Part of a small language model's weights: 94M tokens.
Each number is 128 + 24 x the weight over its row's rms, rounded and kept within 0 to 255. Layers, rows and columns count from 0. Numbers have three digits each. The size before them is the row's rms in percent of the matrix's.

# down: layer 5 MLP down (transposed), 256x64, rms 0.0845, rows 37-83, columns 0-63
# up: layer 5 MLP up, 256x64, rms 0.342, rows 38-83, columns 0-63
down37 102:122155094143129115131173103083137174189132154149085143100150102119118132099131124088143158138158143108114142125118182149134099129126126131109119101129145131091107115106126095156156138108114093
up38 110:120084082140100116145152121158102136125183131113161120140130117181151172119149107141135129110152148116125108097135088130148095114140101149143133102155136095142123100129127146131095138165178164
down38 110:127084128143178130141136166147121144129114128145160113129193138152157144107176108163136147142119160116089099106127153122153157109087107119154131124153099120142139133140128156096102122095166154
up39 101:089100094126183129122075134156113085135159156129099081124107140130122125140152137148161107120078104145172094125101103154149105132129126109157118127129122113106141105102112117090128115157101134
down39 093:106068098169136124119128142124102142125123094129109105112135141099149124176135150082105136132141147106160184125122093118112128115170101112153121125091101129122107129134142115130120153201115141
up40 107:136090147130097104099110108108129065085108127147134142156125096125116163095137152138085135112134110083104138153114103093139088108137146127120147164129127104101085125112138121116114185117139134
down40 099:151113139150149102142163093125104143145134110105148115128175154151097125138135118191123104088167111117138104163098116160134102141161115124158131162122153124115148099112136114136081169162106136
up41 091:134108146168153105130157134165114127159131138116123139148092139147120118079108146146100097107122090130087089137150166107111145169162161083136139122116136123118098118089131115069109109122147112
down41 080:135125139123137183132116100102120161162149171126133119155130088118141147161130137131095130115148115186141131124122097100147139110111135124122072124103092163120173113082102095147107159121115144
up42 099:161088113133143102130119114099146152171107085131101121118143146166178114144147099145165135128086171125124140127157134084137123157129144121107142116184111127151142110123090108150118176137116141
down42 095:152115112090114120151172127149114151100126095109106134141138162167135069156126114152131128149144111171113128103116144111114149137113144175124108163173179138113153141099127113154124152099118161
up43 110:137135145150135100135145153155131156136114140065108146124138081136121177144144072100121098116123129110160082127100133107103115117111099137162140147173091147123124104126101135083108103147128116
down43 094:124126130160102148154113160144098099139164165107141146147140109171131102108122114167113120133101114121147139127091118126085095155148144157176131087153165180111112159144129147160120114119096123
up44 096:102117105150161121130122130146110134154097111091113149145093095099134117123115130087139121095122150091160122152134112145184140112136085115106113115090105099126100172134173158118181133112141121
down44 094:137115160122086126104153093101108106084155142129124098090186153133110149070128128092082100155147142091122150119103131128162153118154139151118136138087144134106127117135138103136130098120124118
up45 108:109098134171110094145095101134105115119130154108111134131160171141096157100144080101124125156131129116137155108142083106164116139097113114140114132155138094128169115160093161095090119153144124
down45 104:175115077136127097128134145141105160150180156132131127148191141086108121127164175123134133114104119138146140088116109101133156121121133120141180163140123123116137098092132098141107149131150118
up46 104:110130092154132166089128157170128130162093121151153116129123082107137124156137125134088114142114149179137117100073091156172134097111136150147130129164110089154116123126138116118127148156108114
down46 095:139172143113130139106164145168161140157123103113105097137128071127130139135071135107130114145133127157135144147112149141165114142187115121120114140191108095138098128134115131084130130145162140
up47 109:171086190147098135177154141131110125112129116130098106139112095155131097091163144119107156110108144117140155108100143124136157129143131096118130121174125123074130155114180134144128129138153121
down47 127:083149190147138140127123169110166192135142133086114137122119127106135135107124118144111131118134131091166100128101138139128130090145135146131127124172154110119082143084147110143117160141107089
up48 107:073132141146089125120120152123172124151101111149096095136138109136088132080125106123073141120156133164109108116120135141159101128122140107132164131163116077125141081146161130153096114142122123
down48 115:172112148145127148161113145110195132149153121160118137131168123168167110102101130100141105105114112145112119122140137082137119123100119138119146126140124142089138100100115147180089076145128128
up49 096:113158123123099118133110106139104070148126131141138143133120154155213115129118127112119120140115146093138126115174127163105156172117116155179131144145095121104134125104102134102130148144106173
down49 097:113100134125101132135126084154147130166146117127107164175133100163133150157154144110132112118103145143119116168149131105120139138116137097172145159086171137134106086108132107116147143117069092
up50 107:126112137117193136161115133122177128154106180087158124134158114142164156104092109119131134168100129115154133123149112105133158140160134139159118137113130098124129144142125087172145097150134092
down50 113:171122102122158159105132096136160127134145095138106151092142098124112106131130095117132086101137134139147124085152097135136130148109088174094092126128100184143095112132130141112116093159102108
up51 099:090119134107113077124145115083107082126096152129100088136100088156093157111133133161162117108139155127124095128113147125151115152122139150125141119125067145137148125135179146111126146135104163
down51 089:133113151135121140154141111142105157139130147135106128142155130142180125102166169141133153137099157158116124160099137121166141147116123120134144125081107093110148099179119174130110132077133183
up52 101:105173125103121100143131137138107095156131151087132150123087069113163122147165113102128101127162101119106169110127119128152111128088124127106117126127103135148124111128129057138168134165116128
down52 086:121093114160120165163112139125127118129175109116123144129113139119168098104135139099131127066099152055116124146143145114122148128160131101137144124108138122143116153188107130093125154156101109
up53 098:068107155140101124157122166116130106118089150159137160170147090083132099133096089100134116145104135084143143112126130119143149142154151150107111150126150134112159137098120121136119113181146148
down53 121:098171153126109117090130175113132101173118126127131151150136159135156147138075122085121117124147150082147109142110117127151119107117141124081129147109151126125126163105101089172157152160139137
up54 092:112130129131160083153138143111115109092158138122135115088125123122115175153104122139114113137113159150116151151155170132132097103137136150149108117112068091095144122131113086127130131155197106
down54 097:142177100100142145128134140167115129087134084134123125126148135185111104186092127031145138116136120139142123121111138120138126114129101110139135109115152150111133145126115140123137112113096100
up55 082:098161159114179158143066098136111170080157140137120136189142141161114122110134150151119078152152121126157113109142091105146106109125125156138147137139114146117134128126142117121162135137106124
down55 129:151108105165158078150131170124108111148108108132167141045124148091134125116128106194124159131136143138134133118115164107149127129118137138130099127144179140136099108114101118113113128113137125
up56 121:101090189126100128160162121142097132106123145156119120147129131158143132110136111157132142178127139139134164106095132127153142187105130117155208138141125128152138096127139133107149143124099121
down56 099:129159150141171162111113161141139187163119138154154120123120148122083123111159123094153129152149087140134120109120135117120108156090151112106157145103109111096137159128162124155166168125155158
up57 105:090133138121164101148106114183092063151091139164128123118091137128140121112112126130135096124103130105162148145141160117135101120153101102141082104141148148147126096105125161084154142127127120
down57 099:125114147100170125142153130123137102119148074125124145107119141115092109114115142104134155137171140123102110125108097101145164144071170155162137153119149150104082133113115128148160098105172148
up58 101:102097135120131150123138132129106112076121152146142139128107175123127157080105162151142147140094159127153103113098110156124110126116138133140095135150144124149141148076108111132119157157193177
down58 112:102152148112101105133095145126075113111137137117112112161164113100107129128122141048135111111121124127094141147136081148144116093121137157114120114138116132135126100105182127137117107100179095
up59 103:094147120160131162140149127115137164122127153092164069158157111124133136156121142114157156116044144119084146135101139125128106118105130139138135120157111109122136132107164100100131156114148156
down59 102:127101132171138109066139170091103134115164119155143146115147148145076107101147142150101101154151172107122146142116144133120114126131108180136135124136115101132096116127092122153089097118157139
up60 109:101142100111123125136107118116087141098104096125139134103148089114128088109171125149156133108123097101113146119110153104118157127123105101103152142113096103101126105139146051096126159162133095
down60 092:134127136123079138135103093102117120062149159155148157120138105072146157156113104100146108115074129115168158120085134135110125090137107118116141152109149126109091140150121138127100113123124140
up61 093:129103119084145133166085118187113124099143137148123107134095116125152118148123151136128176108100137179119138121161095074154154143102134127110168141134111125129134131175135167139142146119128158
down61 103:137143095146104131136111157132121162183133103099116128135117133119155138124154105134154114105083133199105116147171171164129113131139143084117108122143128141138110143115126117136060127159135105
up62 083:121123100120116111127178109130108108119116104118137105168150105051144110146119153111141122123098128141124138140155136118166104117169121104143174125124118104107143118157192138092083113102137119
down62 090:143068161136138120169134126112134144176115091137125100087112145093090154130139089118134137126158149155104142129136107089107105134100155101156119119109134105121157124105132100182123110149114160
up63 100:121103150094109121151062172091154139157145141120121103092143147116132083134131158144129118132134102116102177135137112115129128087134164116181101149143121119121146091161151141148128101157110136
down63 094:099131137168102113177159156153148137133089128150141168105103128146125132145120129124109149119104179158167119134122158140106167108117151088138177154169167129165148144141141137140122116130147154
up64 096:143144112152113085094101141119088134176145145141105137140140111164162121103138139173124084164146130178163092130155149147119113122128140119126110141181120108150156133139142146123104107162101099
down64 095:115133167149127115124144130113137112082113157141158133121115158101106137142095165098136116130088136127135171125115152141153132141130122140071121071149107086133119144099104127144203156124126126
up65 105:142114167142115109133119118147114142126118126129116122097073151099137110093154088168118077095111128119107097106172110109115134121150113093112109139145148133176091079138102116143110141109113167
down65 120:146112080120097096139124104146098141158131080107147122081118150103119112147131134161123101131133131144103117153167143118116134127129134123124125136151185162130125105080101130113124115136047148
up66 095:103118162129151124162092138143116110086120101086083103109113115117159147127128110149108139109166178140130154119117184136106093136145132098144137126104129093107078111098161119092146121141126118
down66 095:110185152139142102111120114126144146089146139114125138108118124144111071124151079175122156151146130176112132125138085111140113129167136133125104125115128118119146111176163149153145109162103167
up67 103:146117110163101131106163128156104143112059174169108128143154086110123150156134115148140154136097081101148135119145126148110133165123151105157130092135097126122097125084140118109156109113132136
down67 092:105140151113134116126142110184137084157101129107141118196104135136127139098086145181132105116109148108080114120128131117141140116140162109133111135169136167101176086133116131144142131145119124
up68 080:137064139172130115159122194166108131108086113134093106122112086136143146136139140093105124098107111135122133117092112095128085153135142135143117141094122119169124116112118140145136166141097133
down68 095:146168135108128109119125132099127129122113166135129151141143141123148113104091162152147156155102171156165148118108121134126109114139136112109110148025110121132141138156123158140122141135150177
up69 089:145127129120128176123127135094122148126126139118139036111091123092144120128157115125151137177106104131157078120151170137109118089138157136137145151162122116114105146138139127153159133163132144
down69 096:159105131105114103115121125068110118156127119094109122158156097101110141160136103090142173133119102128157123145135104128098111116091161113120103115115116158120159138155070114154154089117118156
up70 111:122139138117138127146112142104090135120132148099150079167157114172105117156135115155148067138190103126134157121143113153127118145080110135180161155114088145150123124114143157134135132122148127
down70 111:098147127133096102157148143103124137148137115116098137164129133130099095128117137164096065124153138177165123168152127114125136130140115110151098165169142168094138101121129097133148109117078136
up71 101:106147139118139086127118135156154081166089139118147139087114094138080135137127120123158161136056104131146128103172125145148117133135126151146129088164102096087115141112116108139116151120123123
down71 091:158142127128135112151156150122154111126152126173109141145181102123119108140103126185135153178128126099134113127130191091094137103120147105119131153131114163110091146153147095126123153172128133
up72 107:072124135132168104138177142138153118134122107135081129135141113131105098123111095112141141116122137100118102144143149079193103125142123136103122154152071165131143113135117124126130114149080157
down72 114:119117107113105124107113182130157095134102157162104123126119082145158124115130163160117155114140144076137108129137190160123108148141119117117107148134138145157121138173166145142090099103105115
up73 106:113071146126157129089105142135138124142117124122154108159142126152145175132081125166119120137111111128130093126147159143098153139153139116129083097143160167119165132127097141073152142123174135
down73 090:148162115094115167117105139084159130085153123158111166132099078126120108090143140116142163102170132115133149127136085117100073124108157118145152161147108103144124144143134113141123128115121095
up74 096:113092146129103157152129167167150107102093136123134141117125144163183123083101145152123143119101125130150146135139188162158106135108120093141138098126122135100098108099120164138109119149098162
down74 127:098139172147132126123102151106152130153131089093095131136082126108116119113096148128117084156133078167123099125090089096125135104124152147135121108090156159133136134134157117154154138103101167
up75 119:123130128144142118048104101099124130125090177147113125130120135083112146135117143139143124128114169141108115133114106147144132125129104099100106181118142150096120139105168090128084165159143111
down75 116:129107119107159088118121130109110090180129124128102129145150111123088101145127138206167131157138116139143133098084107124116119135166155125133089129186130129122139130117123147142142095128129083
up76 104:142151104116186133106104145091148108108114168088147105140118081100147156150118128138152145134088105095104102125125107127128124135072114116156138170122121155123173129118113123121104140106134174
down76 109:102144176152142145085134106107134098093150145144108187143170154132173120110142127129109106123123131190171139124125134125143122151181109133135119161120112117118137122133127152164149107100104096
up77 090:122142124129133120099123128166130154077116117114114157147120109154159166140087138134111116129157122172161140098185122134107127140126098135127131137128127147174143146089184151100123188115147115
down77 102:112110072156135081122187147093104082111113120102116107101148141142107106094089123075126147098126118155126132113097126129149159103114129088130137144102131115130118123096110116129135109154152159
up78 113:107119172123086135119136158134129119089185087156152123126133108131124161120094112147109161108110093106122132135121116125136165150117113120138155099170143135137135086195123136125117183130111134
down78 088:132094084111137127137163138111104156136117122144118151105163144108142110158179140148100158145152125140113131167118109114151128108136115116090132143126112158110149140144115094143081084079066129
up79 098:164161119148145117077165153154115173126082096119174146135111140075122110136150120150121096161157114145121086125132131139147176130126138123131127166152134133141124100155159158104140157134144127
down79 097:114142146152150076132191138131124134098123142145144114096131137160123139162122130115170105128151154177123114129131129099109174166143111099139139137131119079122116117133127099127161122165069150
up80 106:090135067166131120134150137093135140104089170111154155090106077144140097132130136133142137100161150136091106125131098121149145138143111143122122114122071114100120123157081119119130159125102129
down80 101:124151141173130127137110141124139191117149130125156138133108124067151109104082173180078130144121100122146118146116098149134128125148122136130094113174146140156139113106108114138102093125108153
up81 107:122110151117129110113133115112120132133094150152109140160108148095142138151126079159132146082121139118133138143131140128136190113094093105193081098123129153100128098141133136109093148115148173
down81 087:105148101137158110111114136111089085124123144129135143089131129097115093155123091123126145114092120125166128150096127110124141148047114129185166114131116157133107113149118083133104129114104122
up82 089:114148109143123147121124156141167151193101114128114143127113107132095122140121111135105087096113116117135171114126189108138166121063170126120121126145127116082129125142132124095114118142172147
down82 094:072131117179113115140112163126146139142084152185119128125121147130087078091118118132151131139159126077113130101173150125135136151133111159134131111141171103115111093133132141134149132146101135
up83 098:128146134138172107132134137132122150131097115098113149161089085110096136090143112137104100125167162152164108125141112094162163100141117134092122166105167112132074123122146123118132159167108127
down83 111:120145117124139119133129155110068117125123107161140126144146164135109092133138127126168126138104149238104089148115132101104117150131136110166128138109100142144152137164119121124140120117147126